{
  "n_layer": 13,
  "d_model": 384,
  "n_head": 3,
  "n_kv_head": 1,
  "head_dim": 128,
  "d_mlp": 768,
  "vocab_size": 3612,
  "activation": "swiglu",
  "norm": "rmsnorm",
  "norm_place": "pre",
  "norm_eps": 1e-05,
  "positions": "rope",
  "rope_base": 1000000.0,
  "rope_fraction": 1.0,
  "qk_norm": false,
  "attn_scale": 0.0884,
  "bias": "none",
  "tie_embeddings": false,
  "parallel_block": false,
  "init": "normal",
  "init_std_qkv": 0.0232,
  "init_std_o": 0.0232,
  "init_std_up": 0.0232,
  "init_std_down": 0.0,
  "init_mimetic": 0.5,
  "optimizer": "muon_variant",
  "lr": 0.00818,
  "beta1": 0.93,
  "weight_decay": 0.0,
  "lr_head": 0.00428,
  "warmup_steps": 200,
  "schedule": "cos",
  "final_lr_fraction": 0.0,
  "batch_tokens": 131072,
  "seq_len": 2048,
  "doc_mask": true,
  "train_tokens": 724600000,
  "steps": 5529,
  "dataset": "wikipedia_en"
}
Each number is 128 + 32 x the weight over the matrix's rms, rounded and kept within 0 to 255. Layers, rows and columns count from 0. Numbers have three digits each.

# gate: layer 3 MLP gate, 768x384, rms 0.0814, rows 482-567, columns 240-287
# up: layer 3 MLP up, 768x384, rms 0.0822, rows 482-567, columns 240-287
# down: layer 3 MLP down (transposed), 768x384, rms 0.0529, rows 482-566, columns 240-287
gate482:119150142134125077118128109084146136131128175100112183125131107117124146136106119096085188106103072143145135198103135104167169115138129071087141
up482:137121129109072115103151130162165093089155060107130140175101107083107081119097134157179119198090099202128119108088091174107102157102154090155133
down482:098118172120125161131142075164115139194102191153123097126153076101110131147173084144079074138095107144128122098139137115120113135164164067141168
gate483:131076116096122146132079097150121159183108168105125010088112134177085078116097125110112173069128098102149131130073119129122139123069058147090098
up483:104118111132149122114139106099146190137136168159151146166075164075198110074130129139131103107115117147160147116128140128165183103203148139110094
down483:128161148116083115171098162110109087185149135161094149148170123150110148105149135112117165153149163129134156121131104068150108131113155174075150
gate484:074145140130202149114176138083158147165132120123117083160097187189060088129120133141165171104085144081114075094185179108067148126133117113128121
up484:167067176106058071191113125127154145143110142128092122136208103110177109181124115061129097104154092152069130118093110203075150136128088112040197
down484:111143158110146175128215156112094139069094113134160094098131102110141159187086158100098178092111178151091102158149077166072116091104098123109113
gate485:141141111155160178122146089129106116073102120123094086162105074084156080095145109117058129148141149109162091159122193086135132076180097098121133
up485:156066105144133161124139112158112133158137123106137119154149158092118153102141091145169156112164069100175162112165162103198131131114158148173135
down485:129135077167165122137134119105155067129054148139150109100138155067144159114160127123172065070090119142092106182155156118150121149165116132130084
gate486:145162141159083079116135082094144138158147136116137077195087124179155112199093092155115104130144138091131109137070112121154114078192132117130192
up486:103130163127093174129149114188141136116164120175115134138153165107169128137122149082143148117140092151118145171132195114131106117143121169111179
down486:129123168144069158143086120152133139112125087127118147160083142128068108129146127123112171144127134139124099160175177153121130150114120159120091
gate487:163156122108110148094138143067160166173065127175130118114092142148076156104130103093189183142145170095107117074079137132109117180151176162133168
up487:079129107126135174115106117097150091128144188149114110172113112123107091147089105093141205130065212125170088083100092159065140186183123100102117
down487:103123085136105111173105132098151174141089124176114165124118172146129168101195215125102085087104133194127166112120162185154181096134133162098083
gate488:122068143093159132140139174163080165117178133175116118127096136207131137093139162154105146120102095127131164092134167094118168160098105166076135
up488:085134096126113096134101120107106154152081131082130128084142109103148109156109109176126185096116111083163218161177102149137163095125122128153145
down488:140194092161066170085155113088121153109137114111175111185146095101184095181183126079085100105112101139110093147148042116122119100137081126146155
gate489:121120098149118114140209093141147098103130159146115149139053089069075086154110052127047159141140192103104103096145117077165145139100111167093131
up489:130080119162097124101186182161167166132133119114135160109120065120051171084163136088086108083047178098115111123152096152159148136178152149197047
down489:099074161145132160144113155115088139171165106154170123145112102119110121137117174105134096132095129111098138139121129142167110139125084108131033
gate490:136143072167092122132108146128170144154109151165072086140102159124101144049108135120125108167132151125142084113124094142153043162123153093079105
up490:143099131145084134126176149165142157138158212172122124166092105147101094169116140191149095066185133149095135153071175170115147060101152116093122
down490:107176118209088150153173108155099141154124128114085111114070093150095111101150074184130133108196131150144175193113141123118144139182130111152074
gate491:129144106087107107115128140164114139130156129121095098149159075131158096133147080092155065129097096133089094185113164191187099113181089133140121
up491:112120101128137135093070182108124127094100102122152115138145101094121097143138088128150071111127057059105115130081200149113143099169112111125115
down491:100117120104176142079077177138148107125128161127098092108141080129116067086170136092129127123099104117127101141080178085128150176151092123085118
gate492:114140147050169135120202086170110086152124192088168108155088160114101155141135124158075102116111092048153171134087091090157159098058143149057183
up492:107172118100110059135225140083161083142133087064129125171131172114118125152131073153065082119142162075183154114068134123169180077165173150090172
down492:151166208076140057136086141094113146114106157112122107127136112163203163208138173166091127147138098100168156142177109139154122143112087082131073
gate493:149082112124087153124136175098116119060167079078066062092115119111135080090089167111129143103095142143180145146153106130106120116154128141104140
up493:164150101117149100158136112207080112163116185103109110133168101137173161136155151136160109141132092134076070081166180130163144145175109154109152
down493:121123106139128157110107120189104141140128139124113136126101196101120131134122127080095148190061191111160150152209080162132168141113115142204077
gate494:121088177153151082118101162104134122102107157140127165144164108132145120181137065135057122094164150148121148052111137114182157160112175164098111
up494:095133132157174101168105082150127164139128113190142112111105057124130132093160125142123122096140158184186145085102108114125110122078156123119161
down494:126129104156148108116112116189158142089117202154155127097119118124180120139101098137056103100187178160125131128109172111137132172100128181089118
gate495:117138105107150193132170122129119152125086173103159127148094111158122149104135107119094034146035082169133123167178161156112113193132111095125088
up495:101192162182161148121143136162142064119166086165177190105132076138182103101124120163179139110126098136143082170096096140088150117208146120110077
down495:079148181132104085091132107187155164094146095089097158067091144132152109121142157098119143193064074155186085162131123161119130146116167129160072
gate496:156141127078069104149136154178150093206111147123128137058124115130149145156180203102146152103115107141127132136127115155140133083065167189139126
up496:105194107113103162161079137152105094206068076066150142115064162067135151103142123040121103142105152136084140117166113106083111112122187172127149
down496:135121119091181168118128115134094154102110108157152162144140136147151184121088105131127137165129155086102107146165149207135137132141109082107092
gate497:117147111103145108123184102128112109151117097084122116086123064139147086129152190120142152121113097158143143092136178141115198119122155171099153
up497:144129157078158165146070170132144179051144172128124140127162169093114187066124100135051132123138115134113161151104105102146133150096119096106135
down497:147159129109149116193151124123134092122109156205141189104152072190130144126129146069148153116151137192100104112140128134069092055090109093142097
gate498:157144101166137165163138066174108151135107056103101109171124146115104146154116144089129127111111111095083096155061164158101092181093129031150096
up498:130118096126139209103158111107164151198147156122133083107113149141126076152119144071142192156184190086119071141123139147106112135114159049145121
down498:079150163123157187157145111109133101091094146132115124102094157170156096124155149137114131095131130127161127107030094164130142102147138103071128
gate499:127143196109198073119137158159105145094130125173116159118107110141094122119163114102130139131107113112131056117088124122085121127122098118105138
up499:151055056117138162171086099123122143154108176126080116181131196126164123134094123170120090151131129131095131145135220153190092112126117154160105
down499:171091084106162124124145128129198193121126107118127114147105129134142167155095103188139139163146154138127137132122111159096141140105134177123119
gate500:121139140124151191134122150171094126134117135127044156126103125114084107114133076139102117171102135113102191132164133077109129164178091136121138
up500:123079136156104104181137098154168117154169084086203132069097098133159102172117130132170112179121105097107116077093105136165088167114102168129127
down500:131077075145140162101136107149114152136105149143114068199069101084153073164134092116105114143093149107090120095136144124114115091122094136129097
gate501:151162184102110122145196160116144106153068124079119129126141106157101188129145087160094131079143127101144146146184163150118064090115145135133147
up501:114166059065118135142105130156096133149136122163142111132189085116130160150182130088121135121104183097140152127104068133127117115160152144174113
down501:131144169170120118141071089103144128059113090138149137149147139148132130139139177135126087135118155121116106137102192128114099082117230161110129
gate502:102101185114110144107127128116124153126111134138130123105141107096124164133124111076171104138071095113145142062090059163141139100149187163169103
up502:112082156061118147085139152130104139171102148149140130098151156132174198132064094083153124124056093120066117062107070185107128097137204180159122
down502:081115141127136118181132138124154143151100136185128078070081101160156130117129152154149059107139105183149168138116179150116127156078102097129022
gate503:119104141102140138124152148184148145123144088100097160201187115146098120215115062149134182157158169220137122156054142206147143185162140121082186
up503:118146131167121108124117122097116185093110085131130184111075128079076123108136149199093075105082127117108096141187055083097114119121092096161150
down503:103076117108140144095156090040079110187161183177111154136135137116146123143143129120171026146147150070135084174127102149184152148155134157151140
gate504:079139119144145152126181157147169171087123163156140208146094128129130129156189070133127168143180143180097094163138127117156090138181102146151095
up504:087125138176131150146126159155174108152158094096142152145063094187187084166114107115158105139081203128141098152139143102132161186201209142145143
down504:099134079107146119104120157173142109094150161132120157112079128132137115130099118127151143135131143148122123209120100145108163097153151150163144
gate505:132113203098099123172090165136126068122120164090117156073091170153077106141158124110090112154123120142106127145127186150116117162167132164159135
up505:136162055103155113084035098121148065138141074120147121156126130066149119097120127169092127089157169087107129123104095112141131048114112142143110
down505:198185088112052132101129145185093085109140094098187158160153148149108100150138162153126114086127173129167112110095180105140124112117094126100114
gate506:101103129166142127089059123167160143144108123105081184148140155146144176101125146138167092121160113122139171149085105131157121055108109117144119
up506:153082165118106130142147108113105123125152176138137136066062076074115145178140094123035094156171175111081131103187101102175117143094165110177132
down506:167085177181136091101123110190119116139102131075072144139145173113118148110173128137153124058138143163140174109113089171166172099131141110158100
gate507:094120085073079132176128191100101090107054105153090131138173114192109075144094124124122131104188088156167087107142151103133166113230143134176119
up507:143195144125097127137194098165111104147179113126091109115085164102102167158110165110097157120079155144094083120147139142120042167061139123101065
down507:147173148167099168149087122116134163144119203080163117115080115084183130117123087102153095152133209162091143147149082109153150157084206074114121
gate508:116124146077075090151143081118111110149144119082120145131129122169136044151143107129143110161142076091165090210140112155158115079155112139133123
up508:134038136157141172139105224136117143086176150114086141168133149116135206135139182096097190069081189141091186025142121121174137108107165167085158
down508:094166098117125190128149073157083143109148158178153100165142115158122103085121059097080167138142148161076111186129089113137196112151180064161143
gate509:068133194186212180092132166163114147140139095149124164083110180163168074129187138115086107087151107111185147137133124117144054111127156135112174
up509:094128130140114155179107119117085158101126136160090122129139074206159146131152135130149137115087115141109113116120173081115196180119107088115080
down509:124120120101111122145154105147140176120173136126114098164155104191091117121172197139129086105117098127150129133151121101164139101060095080135120
gate510:118176110131131093126085114141135107222180060104142136177145116102115148113116122119147132193134150099040058059186190159062115151188163106065079
up510:110126163221197172106140154179215064057113173112119159121139154150146090126156189102135120100129132139148219155122102164144155117115137138170187
down510:070163098105154106158087187111106151140091136080123134109029103114102110142114137086170147078150099115135147153069109091131113095142086196106109
gate511:149118140105161136149115191136123157107065135134146144103129120129108100121129121154139183064124113190138132107162145174129157084116138104127135
up511:101070151136137179139124166137104104069136115110034167131111080081088111144119138138042110123137130143147128154142118145126152147151136167145111
down511:142114121129158141110155204138144185132121160148157147172105155133118168154162201155169134103108133170131135139134127164119112186082105058155131
gate512:136125171150124119160096146117096140170157182105163094144112117081160058116172138194137131130177111125147062195104158175128150156182151049097172
up512:142139124201168120144151132143173137102125100133112115108118042132119191118126150147080127110124174149153056082127131156157060185141145144138099
down512:162100168135123124087124146121112109172164182190093109127124055123119082122165105129107149055180165125115104123174131139099134162217166142179131
gate513:124120128164170157158106108119096103120168119146069132106124172133129173062158126137150106159163095118114109106123135112116124088088129109135138
up513:141127102135176171142116110147150151104131145130116163142094116111109170099181150148116125127150163119078071113141150157147132090132157117143107
down513:085104124144206163116111116104149133112096131119099137131055151060109154124160169164063052126149116131068126110126142131109135108160091111108111
gate514:114183183140157158105080164101097118205114143107158216150121094100165093112119100060128170131133171106128134154146164165078210147127147188118141
up514:126113064083145156169163080094101149069060085159140140108121133159086086108182149143141107084141092106182027105085106127171094132155110161137136
down514:093162109096189125201149141085164141165123204127170132150123178180090059090139082117177140138118128142132145143071198092162182114103123130123160
gate515:188167098153133063133140136077153099162139200103082087117154140157036139078165128194148152070040091102142124111111173125125147123094104095182085
up515:046172142120195086105084138127172130182138106170147197196110131086123195120067150105082158175132152145034103177135121173078123109098095119088187
down515:134141157109112079121140094097076071120098162175134148163101177175148083088178147097094173108197113074045123132113163124100058184059103099147158
gate516:138095115113128088103166099119140126116117095172119157120132150149119127094086108142103115129142154104117097151087168100058128135203101154121124
up516:158170186119120139111186118094155161159115071125177064119125157083144152144089101115144148139128076084083119134115108170054138172127062154134106
down516:145108157088146089163193114156172145123185121119157106130103157074095146130083120134146111073153088103146134163168116082132117134143127155062107
gate517:145153101108171106115127070131111113068088104147204105146159094107138128193183101125121108136134090163064201083064134166095085189185124157099173
up517:128150116155149043177129077097138158159149175104141081134093172033128118124116098145143131152150168183143104145082135159102192099125131086158070
down517:169092160136131132185190090138072119086118144083104164031116114122083161143068171164139104159201138119117163088076145159055066150072109105150116
gate518:130123107105142131146114101068124161173123091161118124171102167181144077102131208156104140092118160125125076177181154117136178137168155140101132
up518:127083091158156114066116133082104160158118144152100101144160172122133177174111102133146114081140154146144127109114111151083141134085116099114117
down518:154113119109154107064135112194183152149139093097141103142117092135095167130086094116078185160162135119109159113091103139079100111080108112095175
gate519:115130116126144126171127100119136147149181165155142167090086060119153153102115094100144108204135173182129188158115147045123098072185133099101170
up519:136125134128175114145153111080148161143165145144165138116133133107169174114104109113111125173150185146147150114143116161125109107183149088131161
down519:115121095147167147165113137102114148156169158114130122159118087094130200070164144097129111182101151136169176122092124118119155077171126102116156
gate520:157120133143125164153151082105134137145110157165161115091105138122033145133137147131135144117104139137136180183137122190109129093127122177154137
up520:137128109146173078116149130124090172126116168126153135124134130208075080173139134136113113094143144079120027166089120101066144067143115116081147
down520:115155105111127150145148084120171091110128075158124137068110204135168143199168114167109110100094133117188179146121152097091133073109103185163114
gate521:130091150130127071146121132120142071175058173132104084152183137157101096155120196139075091126115089140094115148124133129148086104178136180096135
up521:129178105167075154148165121153116154136164171128199182118080145139097108097101100146166134159133158152176081156102089098109135164088111069148158
down521:110112124104125170139152109143143150100111104096165076165104153140175153172124139137112169103126110122139054143163112140148135109143115131133150
gate522:151123110152151095129173145119115132079152144140110084211174170102119117145134138171139113133099169111131172137101170155150086094107129075132105
up522:168091132132112135141155144080156127088145122164048133158114130161111126183141159124119100117099129128125213124100099123162136175124165092131131
down522:174137130094119176085139110098135141163143156128121095142165173109137121109104162137100103147152151152168157163086081153113119165172084176158197
gate523:100115113101165152087143106094151097093184153098173092101123134086078113093119073166106148138133175092159067119129139133204106117101098098116132
up523:152136100124162076107118137169125096087173148180117114134165129104054134088098155092097116093176122128122150147125153124096141185089146076150136
down523:157131197160094120147107151129120121090157125108090133114126173161097160103077125096094136133146168117185197116128105113134141160129135134150121
gate524:061106160139116195114132177140049120096157124112127087195211127069110143122156107165173167126119139158059099161160146141137137138124135123094152
up524:102109177106125089099123101162124122144162146106190167107116175035155148154075160164158158123162132116147157190156143101142151134143131140148138
down524:144141095123101144124105119152135104199096125125109080092150070195133080200145133078172117136132076109164106122108114139104188135178108174183163
gate525:071158073104091135100121142147141118167132101112134094125131102074103160146086150140104143150156163117113118109117144088123057146114098095181130
up525:103119118135076107142096118084133112144168134165149166158210151093110180143088146158178136167172178113103130079153129079111091108078103117136173
down525:147134110124186179156101133134076155127147158174094136066069139174094152178117103138108112084172138178142137092085202107141105164101146128132113
gate526:072144195153179112187077116120126116111152075141162131157087154173161101153136133106122137125113171156146117083100105154129069102122145151100159
up526:052119177172105126135181129153098104101118115104133133125117150185162080131091122145141130162106136153143156126130143141154107106091160201127127
down526:105101124127104099191144160200161163114126133133138157088126159147123138178096138107071164118149129129120198151082112113100117069124146155116124
gate527:092094103173129148181162067131190130112098175161108102156148102121143144118142143135153122166130176063122117157129184132136152157085104113120172
up527:131127116133113072167129085118165100138096149154143108151108090130179105121168157142134136164105138083139122159113135126168196118117109095034130
down527:111076118164094120099146106110130130165112095165117104153128066090190186114213124107119115112095148089160131116099092133133109165113037103096172
gate528:096148128172156143141155115136168155135116104116189145177131105137156124123179152123121126102118099140189110093103105111157132107100139144141052
up528:092079154134116139146110122146183144085113081084218063149113150137138136159194162120136089086100097177149114134101131102119129130112096112106033
down528:099128126150119126148137157157178136130098112119162142181124138144128133110164088111129163159105106131136149069067085095126084116131069110125060
gate529:130117107170174097078140144161149147096149152156132110186111120120090151177150161156123162145190140149112121105136121131114094105112138148126072
up529:158158127113154115203129096153192165062117099144165099077088115115138180136151077148113119155120118105112188092146159153148202100173087094136123
down529:131130165112148141196128135114133086085154089178129189163138164091185145151106119158127121151137108115150122080107118091099106113105130118183081
gate530:089179145125115134152139170140138132101082198137169157122113150160125060097104020140134048104124132131133116120115123120172060150162112147112125
up530:146031150116121086071091136176058093106107141157118162133156141179167158122165106133136171157128133143116166159179160178052144087146140138151147
down530:167066121099140106142108130115100095137108107138101089121197138164138139170119138177176094174113135099158132147157061118166106114124174101103104
gate531:119132170094136119192102139112162125118185137090197148103074154150111101135118109096096066176156133121130129105124132088143133110160123125122183
up531:137107148111129107153077195130174142149129108101144113045140137159107121180139123091154114146167139136141097100097198102078125144103131117138181
down531:140113119171085182197083153117104085141111175108148104074144150102165146188091106152101189094118128135177136091094162061109099128151133122138240
gate532:137129105060113087153108113163168148120097109121107081147176160117152065113169062080132120136131187129083108176151176115148171146108112085074164
up532:180126130138166152108091171155123069143129150118119097142136119074099111140147193150153129127130128155101119128152162135092124107140172158122140
down532:151125110117111137153185177221103161095144093115110103093119136100128097144106091156155106125106153149093146163135129140111102110137120158124164
gate533:108119155076132135143134161187144159127106101109162144132073146105102161130140144134101058118132132153146121185089075160129141133160105124082107
up533:147103152090125149178174074055098055139035175130152112132131146169078090157131124178110205182232082136144160130186120130127141207159146149131144
down533:113131142088137161172148116213176155110121150140115059129164125188114177147088146155106115126110136079154117181103099159068152125194120082110136
gate534:179080141105099155123114109134124199126145093130152125139119097099152091113144103117107097115094115148158093135164103110105103174141130109149126
up534:096162089144112071100139077137114119127169069190134177149094117126118135142133087177128151145074101140080141151152084106113098144124123073153157
down534:151107183092131166144141106063152049154164083173164159089144156149131114065148126125128075129103085100123149159052124134138138132141139110119112
gate535:164143100070074132116127104155155140074102089151158143118097104181144207098159104067102140158103087143096138106141140190096143157158175061080124
up535:073118142155140162135165170103099126155130177124061109195170141087171104142101093149182086125161158158114122101113109080120114094106095171111141
down535:113149110114161119085113132162095148217143155161106128131156158151103122077087166133151148093110158166100144185114135106134132148161127140187101
gate536:100130140142152136132175136141125125143103078153132141115109158129096140086098138044137165114204151158103144126121140125093138099126123108160167
up536:080166163126156149131151135144092078102114187128141137072110098112091131104161133173093158159139068178118120084108068081166143155152116102146144
down536:146151183172155077079121162095072072149200162105148083100094147091120140098081178065140117174178141091143141144063149131089120108096199125162094
gate537:119150125138112094188179104154111143129105160148100105165141102102110083150113163150093098170085147117153139150157205109117067095170129145077094
up537:088110059134136172115155182156121115091056110132106107075082120167152134146131075070128055116148113184205141145066137174095186143148127157169116
down537:136118132097118162116087159141134164152157145117133151041117113157098156200127151137137134141166149119159127121070188144089130158122144093125146
gate538:082090111132120097146111150102123115099033127148085119162193094097080140126083118079165077123111184088170093163101065140084138176097127124105151
up538:143161164120064123113127127087132089131125124125135130163189146139186135088102106126135105208160119210084128077121131056143058119151124117129185
down538:116136128199139116129178161162143193134106104129061111118144185146093139166097145125204125160106158143082131146183111154151147135123130143103146
gate539:071120100097156159126166150107146167144120090192114146100181146081135178155101107086174108161184145126102178145168108104129159115146091124167126
up539:154186139162128168127099171104123144168148125086121196193064158130174128102076116091076100140135121150121126171194055146062135140094121163196138
down539:104153138176109158123069191121106155095165078079088175097117129144121155126078072088102180138116074154131161133145104107151106106174182169157066
gate540:062159127162073122166181097132148204132125094185124175073166117100120078113108109133144094125189132178139060122125180115111120141111092172119167
up540:178166069123151157148179163136143124090098113164107138117147203163133170131170152182143097129071151193145127132145107131126162115166116126128113
down540:102176111105116099090125117112130138093087130172088157061106162097158107112121175199152105131123160172171134151129156140159117091168187142116161
gate541:130086107121153092125121136071142118177132115150175108116131146126079110199100170140153091086171105095162090182100122144112144065105116111102193
up541:094115104103131091150148139108134053145094161055128189119157170121109160192151148093094120092190145146086048107149119110146087143105155141057199
down541:066062128144158190162163136066140149070158163115137137142158149153097153139173174152157185143150129104145140137124152162190097137106119159123091
gate542:064186109098151083091076137180112143074146083085116149184134182158107140130058099131107082084130095104192188103128113132151107177138112080127174
up542:119146140099136118169110094103124149204132155196126120149094150119171128083141149122116131162101142080119111171111174103144192085113165162128137
down542:132169132106145129117117120097164094142096105125113120156192155121169169141164125114100183070138081116093085110117109152090110195096095174162088
gate543:131123188174135176155151117128117137095148127100098145110177110137168079171122097095093136107129106184126150117113097116118165187127110148112158
up543:169117100116109138091096102067140162192145054137160186162108146162068095072079161133183093124105187111115078102152123165144091103156086101177157
down543:129142155123102099129130128138090151115147137097115092117131127151117141119118127100085136139168083116128203184117089161071115135089122157101156
gate544:097173150098112121100208119188108170147152146145105085093092125112141095151144119051151184135085090096109158133103140178126125095147143123077126
up544:135100096084137132123074121172128085221090171151155086112140149060143108116156128118144109135214162125118193083091113142142075132147155102112112
down544:123114109154166068118105113130117066158071107117140129146134141108156135151079124147143124127127115145135185155111151123133110129139154153128091
gate545:189119193139133081117161175154162138115091135176130114082099162106116087131138129106062177097131147176158126138111142096133200149093136107142140
up545:149134120142106152088212137173103113124116132131135110138053152147141130089062137077111186122130171178155132155077105145120124144165087071114143
down545:136159114131119137119197168163149145145121100120155093140123176088085109116139172054180148059111139107145090102146190113127082138136202087120113
gate546:208228123119119116092123114129138113134139144155139145153153140142188065146077073123198149148118106162150101174066137122113107134173162128124116
up546:081159149131134069147133171180206093185128156099128144152106157118189100100105129114097104099143109134132100061129146178196130137046132140153184
down546:084221108154096072071136134185108150160155118134146079150162155141143030122133092146145134115137127132111148123101070177164098158110151132075170
gate547:128108149128138148132208150075092147123079125215120116124119136123100125078151147147121148106133133110087118084121137103094134110120115095084096
up547:179118108134099133153082148114119166128143116129118115132099129141152139114113095126208129158132078118119141125160086168141073154118195131110141
down547:099141133093146174158237118092149142139103158161134120135130162148103138093096169150041148096056122220084175107147136115141156117139093093118111
gate548:168148126138151101093129144171089145139103105129119171130177191139130133101131173179140109137122106086130151125112143155100111153131158147112117
up548:120123108063146137130198158122129110180085197169120113118124057123107132084171148170103141065087134171121188134144117132099128157096088131163136
down548:045115122087096166134129167122186163192113126131126144131143134128085135123113144113130145117169114176153159115127160134160074099094125121137130
gate549:130163130137155122143100122095174029104104114189085131127158085188112121109137149152110095129118130140113024077151123120175193091165083131071193
up549:141154127174145165147125121128160064145104085102092128178162091203166128113131161114123116112140207137108112082153164120115153127120059148128159
down549:125096140115069160185062105145116157188144150097150141123166144087142123142093146098152148106159155147162100141112149134094080129118072108144110
gate550:065097185175190155137191110084089119097147120146120120157100120164095127108112131122092154112063070058112159081079118145117138070133181151129065
up550:127126085168140105160101144085124115140168150149130186109112114076111121166170109120153117131125095112122129136136112147193151110054130096108110
down550:110184103076049108146141122107124082123147184171168200126164185081131116091076217123134101155117098108079108173155120087120174089216127172145146
gate551:031078119140122122100116083092081106120146103139152066104111143155056097131156111125114166157112079130155111149106129068136121141074165104150085
up551:089163145117076136150118147080077187137148173157119101104179158175134161127103123156190124110164187077097162101129197123103168112134132105166175
down551:202121094139101106198071167130105108152135140144136151152083128129134125086084112099150079198101153102115080088129078127077115144140124173091146
gate552:115097096067105163166155106121168134102184139093155110165155083111153086207102100076114110146103109139117091165152158137115170116168144115111120
up552:116154143127106063114095149108100137157104131091162109125106157084189078168127131143108097152133121127140167114106117139126167106106074151153141
down552:135127194163164116130109141156092097178123202101061155105164165195120101110138096158133078171145166121155125145119139113135113166139135137114133
gate553:149091123088110073167055105147074093191157073112084086116063088135153082108111128124175111150124141107084082118177139177123150157164098151122121
up553:105141128167092208128123168104199172085137196161109143115080112147091185114119141126143114134111102124127196155106110108170097137152127120135109
down553:185112084047187113146108157157165093082126124143162121163152115091178129122157113128176085137128153122121144130153104135103141116079116126120169
gate554:172124196129147094194150095066177128176147093096088194094204147036084131119100165188144132115181111188153122091140219168149027159165136132144057
up554:135090102143074136186098094061149114208155098071089144102205159069125181140036173224162179103171141146182128099181214184138115162025058083175099
down554:146138117178152094194107108087154132176122090090132165142170173149093138136151159141134082079176151130156120134148127136151139123132125092138086
gate555:148117091159112122105128128161113040140133130098160098177144114111124116191127108134171114111089105172145122118107171142140152119164092164118063
up555:142185117141127135114152134099147147122163122129071093113111150130151143089134129165090069141126100118162183093151095086107143122122158106145130
down555:081158132150144118132133093147113100145117129161129139163098122125148122084130137123155161119113112133107129130096167168110113089164175088136123
gate556:115173097084186167131123163139129069117086128147109122183112139090171080122132107118125108077133143095159124077145100161109153159105145135136154
up556:192142169109107114072171120071115091151098109129113140097185086108143154118146133178183134192100172141196136150188068157155126167138105121092123
down556:129154176148073109128129100076045170179170116083137162097148145121129164094157165114115118107109124114112130128079140127173123086128204151071112
gate557:141147109134160130114151110101152130113130092177069144113120100167152090144106141132112126100113039127085111090135127115170154117120135181125080
up557:103133105103154155107135138137093149134137145135109119062130168142173148099079126171058131136089051099112113117068147114166140105127128146121074
down557:117155086131033119075094149121135136135124086209120087160107197146099133059134193149142075113092085136064144133166123098101138156143088136079112
gate558:133104106123142147175166113118104124184126135128078130075118104125067112163159160113126198144158181135055112116141118174162146110051139130166128
up558:088075159185176136190148149101098082147064162116092129104112139077078103127177137088126146102141181126071119147149076178119128149089153102096101
down558:073132133137131158072172134140116113196125130142110173100128161133142176107125114150103145085149136099095181163109093150153112118153137164143131
gate559:145148059127128127148125139097163121105074155096128145125197158123124114183108176140121132087145137170121104138147128149154133112095191035119194
up559:169117110121158185133144115161141092166133133078139153149155056120095166164142122077120147145109104058099215083172207119078193152181075113148130
down559:138052153120132161163155130054147157153143145146093135062123101099132086100116075112190089112093118096146179105148175120071140095140088102077136
gate560:109090064114152139056067116117133212135140127161099089074123166074150106094125128071130111097120141105092114111179115097096151082147129125117089
up560:127128113098168134162154116146110097110166101143146101106141066109118130167156095222120130101180078139111094177120159217170085125168102180137088
down560:097115089126138139099134111126182181179117129068120102109070142062126078126083097096129064099066123109142124080119137066163152089072141137130120
gate561:151139179136178179166106119153077113174142132160106122134124115167100141073170080076147111153130091119128122114086148108114076151145132145107081
up561:100111104125067137158098104132153148126137136039150145111128142162116139150121109157150158194157129114105078165164133105149146112141123130119120
down561:180132126129136154192129136193095153187102137070159104113094138150167165154133203175143113096220140106109074097146136127165189186127104114115137
gate562:087137179111118140126068125165182129137086121106172122100138088193178083111204112144131157135098145121110171117171099137094133143104104154086129
up562:118085063074160140095137122116101157122133172194137115082117230140172212185130154127079124119164097185165078149137180119168110160110135151127148
down562:117161147153091082194136094117112119129153165126133161112125115148123141154125108082157131136131161045136085139201160093147149120136066088143121
gate563:125112185133085157077119113129098138094103130086129238141170131121180090158104139066114103153157066188135124127112137172111112050153151163101150
up563:118164138077140138105105097140151144110096103112164149139114191095128112131111127089169141158114121127101145170134155095167170160196129165118099
down563:167141135113096150136089129096148127121161070167141171083103136131130177134097123105155092129135097136140124172111106120097161179153088136106118
gate564:068189063142229148108081155164097117162178134107135155138088152146186100157131153107090137126157124166150108124151148135139095120139079123129164
up564:141105143194114121107172118161138106174099051108124121080155075147155164124133118135177109097114143135116063150141137109122120198122157099161078
down564:119160067130049139122165123149162152127125104134123094139103078124157114105135080120128080081115088118081137142174134146125126111141136100125108
gate565:129153124100163114181155105066116091229143112091100135096184134096094157175043227150150119091157146178193149124212253145169086099085135080152060
up565:149108070113075132065130188212123135036131116159131101147108074164224090152160079152114128148148114082068112162157025040064147099148112171090170
down565:162130127128122139152126140219086128098108166107123085124090081137205113152153139069108119151147136076097153122115107138101155137103141119089108
gate566:128126151162178149141117170132148156100121084106114090092108125168164111119091134132133074124130164132148141118143100173122099075116130159120067
up566:095157145135144046115161145149129154076122123046124109072100131255109145117093147210144115094147143087167111176111181104077135171123119081134081
down566:120143121143085106122168122175105176193115135102078133123131116133137117087082081093162160137101143193101112141146128087054172158132157159125191
gate567:150147062153107163106119103080064172060115124187090126216105114110123089155165135178132143104152128094122166128141148116138067101113140135123123
up567:145130080105106171136137146097075127120095135148125155094117097195127149099102180137150143109152073141167148143119214079121136144135127095148178